Weights of a small transformer language model.
Size: 9 layers, width 320, 5 heads of 64, MLP 1280 GeGLU, vocabulary 8192, 20M parameters.
Architecture: rotary positions, no biases in attention or MLP, embeddings untied during training.
Training: a variant of Muon for these matrices, 508M tokens.
Each number is 128 + 32 x the weight over its row's rms, rounded and kept within 0 to 255. Layers, rows and columns count from 0. Numbers have three digits each. The size before them is the row's rms in percent of the matrix's.

# layer 3 MLP down (transposed), 1280x320, rms 0.0596, rows 1074-1096, columns 280-319
093:124130093152072122147066167114140162138128139093147125167135099131135153083119056154115166102137115143122155084151134178
097:138130126125106121108139144151125107094123091148117087123105104153097108162084165097144155135094178118152149099074151138
108:131116105074104111078134148155086178156167105179120084111140158090158079063103124112129145108099127100147108158142088146
110:090161114111158089020107156117103146132088102171140130151110131158148102176180140138109111119103098136153072140065182093
097:141167099089136168181128061085112085121132119111133121165092130114143176137110057132170168118133112158105139137134139143
099:115067127077115198188124104185103101119116173102184138133137137149147139114119152157155128062144168100113110134180135124
121:197097167112060185116188125167118168067112127104096114149121132078070175135213114176196124107182144145105157150163141135
099:186117118152122130084096108122072103114116144222096142122134137069184113114087131127112163101155093088134165107122120128
096:130100155122125120178048110168128145123153147145147170159113104170123125135130128132156101060155141095105170129122139104
092:073116127122150103124134140143158081126102095187134145143110097091078157190119113095137102102182082138042120140100202129
111:090187142126157102131164121101218151111111072182062141130138118161095153160154132134085102133154094080121208130065116076
102:116110083115157137111142146105144150159114087111115117144150158107100145118128069112169082110130138043083136028112147140
103:127080120097138113130142071119097075138139152133061126087174146105139112120123125135136091178124144115143119132108153159
099:169135163117123134124108165108170128075087133170185081121162112117155135193099090118128155115122164137138125143077134096
090:169101114140036101096172094141129076170067088152091100187072090171130146161102126140052123182147182148073114118157151159
098:119170176140115151080114165120128156146119109146119146122100137103155122140162135157102167057101146110079108122146100137
099:127175166094165150133095050142118172145132122140141141093131149098125121164107101104156141118111138151101139151190142159
102:179109126148187099139139127128135095103195156087070060180136148214108102143092144126148123122153014075146124137111127109
097:108056128094138165068102113152185086124152125149181147145151167134120179128177158116139178136161076153118143089160166136
099:116138131195149086095143140185173145159162129124099134071165107152176117204125118090143122087119142107154128144134075134
098:109122129098137157077126115193157154146113140132095147169138180127110158129158092188123093098119136101120110141126094128
100:175125148120137128177131131158076135073085120094111109145163121110131126107158114154134124156162168137156163159115176119
117:093069139134140148109107134121176157114146087170122118100175137142146164115094126155150134146109096187174098119130138125
# layer 3 MLP gate, 1280x320, rms 0.12, rows 1075-1097, columns 280-319
100:085092146116133146130066131132088143173138147132147107119208133143121101163170160154106097120121144166146120114120100126
098:158128122142091111122128122171146183086126137129068119143144124170142111145165169104071131120163093156079127119128125086
097:092143131073164143205114150054151112177202107160146116125168135134117123131104136130159176150176123092129118167088088108
099:153139181141051129184120093159159129153161139185149095166066149117126097166148086073140050116143153071131123158167125123
102:126135159113120147116115141107178124088150157104155132102184150155165154118185114151159095093126101147116104160172087128
113:158129097123146136127069115113091089171162127110154134127110192138133103180131115133178124139033163157056096114112107118
083:143132125117058170143103118152103140155129112114116121145086123075179146145169126132089135111127090148090100091097096133
099:134094141126099110095162104129170077086153101132157139141186099115139112094161118106074086124076103098170105115091086127
094:186185114148120105120142137162151083045142168153134117144148151070102113142117162082197120183146052128112124135125154152
098:106103108202119122074124155124115104045109096116110118096135146133151135140120136208139167075125077092072068148148156139
102:129136146140089113087150140097099171103146204116139153112146090110153115088186119119153056207164145120180117107147105170
101:109111124085163232123134195140096140146090050111156126131095134143088115180134125134122129144191170132159090192152149091
090:085110118106095109099114141159126129121151132145098145072172085143125132069115152114169139139109163132197104129103125124
096:109127146113121157123199124126101112183041127075134113090103061153237081140139070157126119103081100148105189149216104098
098:097130150127168161190091090111100148132132135102115106161108080094120090188108119145126108078165112161083160117134119137
097:151131117062174133123147155078133104180216114136188107159076121151157108146169184123120096105117184144160116076089124109
098:188064110094186149101154120125100132195143125133106125166085119121141098082149117129087177077132087112157109130118120104
095:116111155143138140158137132105189074181149168121075149128082143101124145155090164106162119115132138116143136146147193116
095:130122114171117097099132177165130140074153183105138083098151157094165122116153142146120177234178147095096120130091124059
103:149145145073127133131181116115145108124165161134122088105100122169171059094192150205128150153147146153095152116119089105
105:128160114148129109090164175184070080132103135110079145154114099130119116187180079142089118149136145111104095072154128131
105:134112147117116134127113100135113133183153144167071159101166144154142137104128131117119127108166174074142201148180171130
091:138101093064136171159145137123147157079139132130125163160162153157122123097117140131154143129158171106139211160115132060
# layer 3 MLP up, 1280x320, rms 0.125, rows 1075-1096, columns 280-319
099:087095097148140069079107127153191154118134129072151132084154074110122144122098193142134134182191095138167109140189134136
097:117105112086123078148192221136162102107157141113160156133140167146136187101087057091122141191101149150151122138118160142
104:167158172160108111119150067114155161145128156150103127101134190086085134152150121105158107119157168095167131166090163147
099:089157158136164139054073124174112149136066144077106149145131070133121143161145115120121154136128126160119163102102156103
089:107124125131141151149116146203120120114112090117071058192132067131084109133097180062076143111076079117183107131100170142
116:144137172126086140148148143167126137152143170105212087158128109103135144141166176068219106145173070122136068152170135069
088:133131131077031125113146134120086163142123134158063134033080121095149103102163144161108149154159124134104081102101100127
097:154081121119094118152149127159136161121193131122144094107124132144177162131175150118147154108115132095175167119148074132
094:121191119176133122156142144131123133165149094110138105112113134151134126072112133087119143140064148074213119108084107172
097:129170110080162150155143144162153126131128149130147147183123136187148120125104155111092181146174125155147163133116210132
100:104173151096118135133114142106143121130154153154141144117149101163143146152123132149112103163178204141133133153155106096
099:112172130162142150109111117147093090074097012157086145141082096106125086121144117189129137119105121112188093172136144120
096:098092083050121113099168124167123123085115142144071131114144114119151132124075138072113136157078167126154191103098116144
095:130113153109143175084111134142149185139147116131113119151111081115056150141122111137127131102121118095157139074079099121
094:132154143184079122114121122119106147131186129089138095102111195084150096135149144184124124121115137152139121089112155139
102:142076169107096136179124110132159130120116134190086119060190197143160160119075126066123119077117121065140129116152123137
097:189132121171147087130174163142092090121116109070074141115154146178089084143163109130182179138122035156151105141119147128
108:171117190128103121090099095127098164142131053136204095075099177189141145115178140131123106088114152164161142165092117154
096:090115132126153099090149071119119140199148128139115146171116130211115144135073086118120081106081113169109143103138172163
100:106087185114155177130108125113193145149116125103155086110217095185081105104088096155123066164083165100094126108127148109
111:100096104147124134096156080148116111114170086153080102150126154137092217128092107087117091081101076117146132159056188122
106:148147099101102129097128130201092123122098180174159115165110177127150130120144105080159181143135123101081130087133089124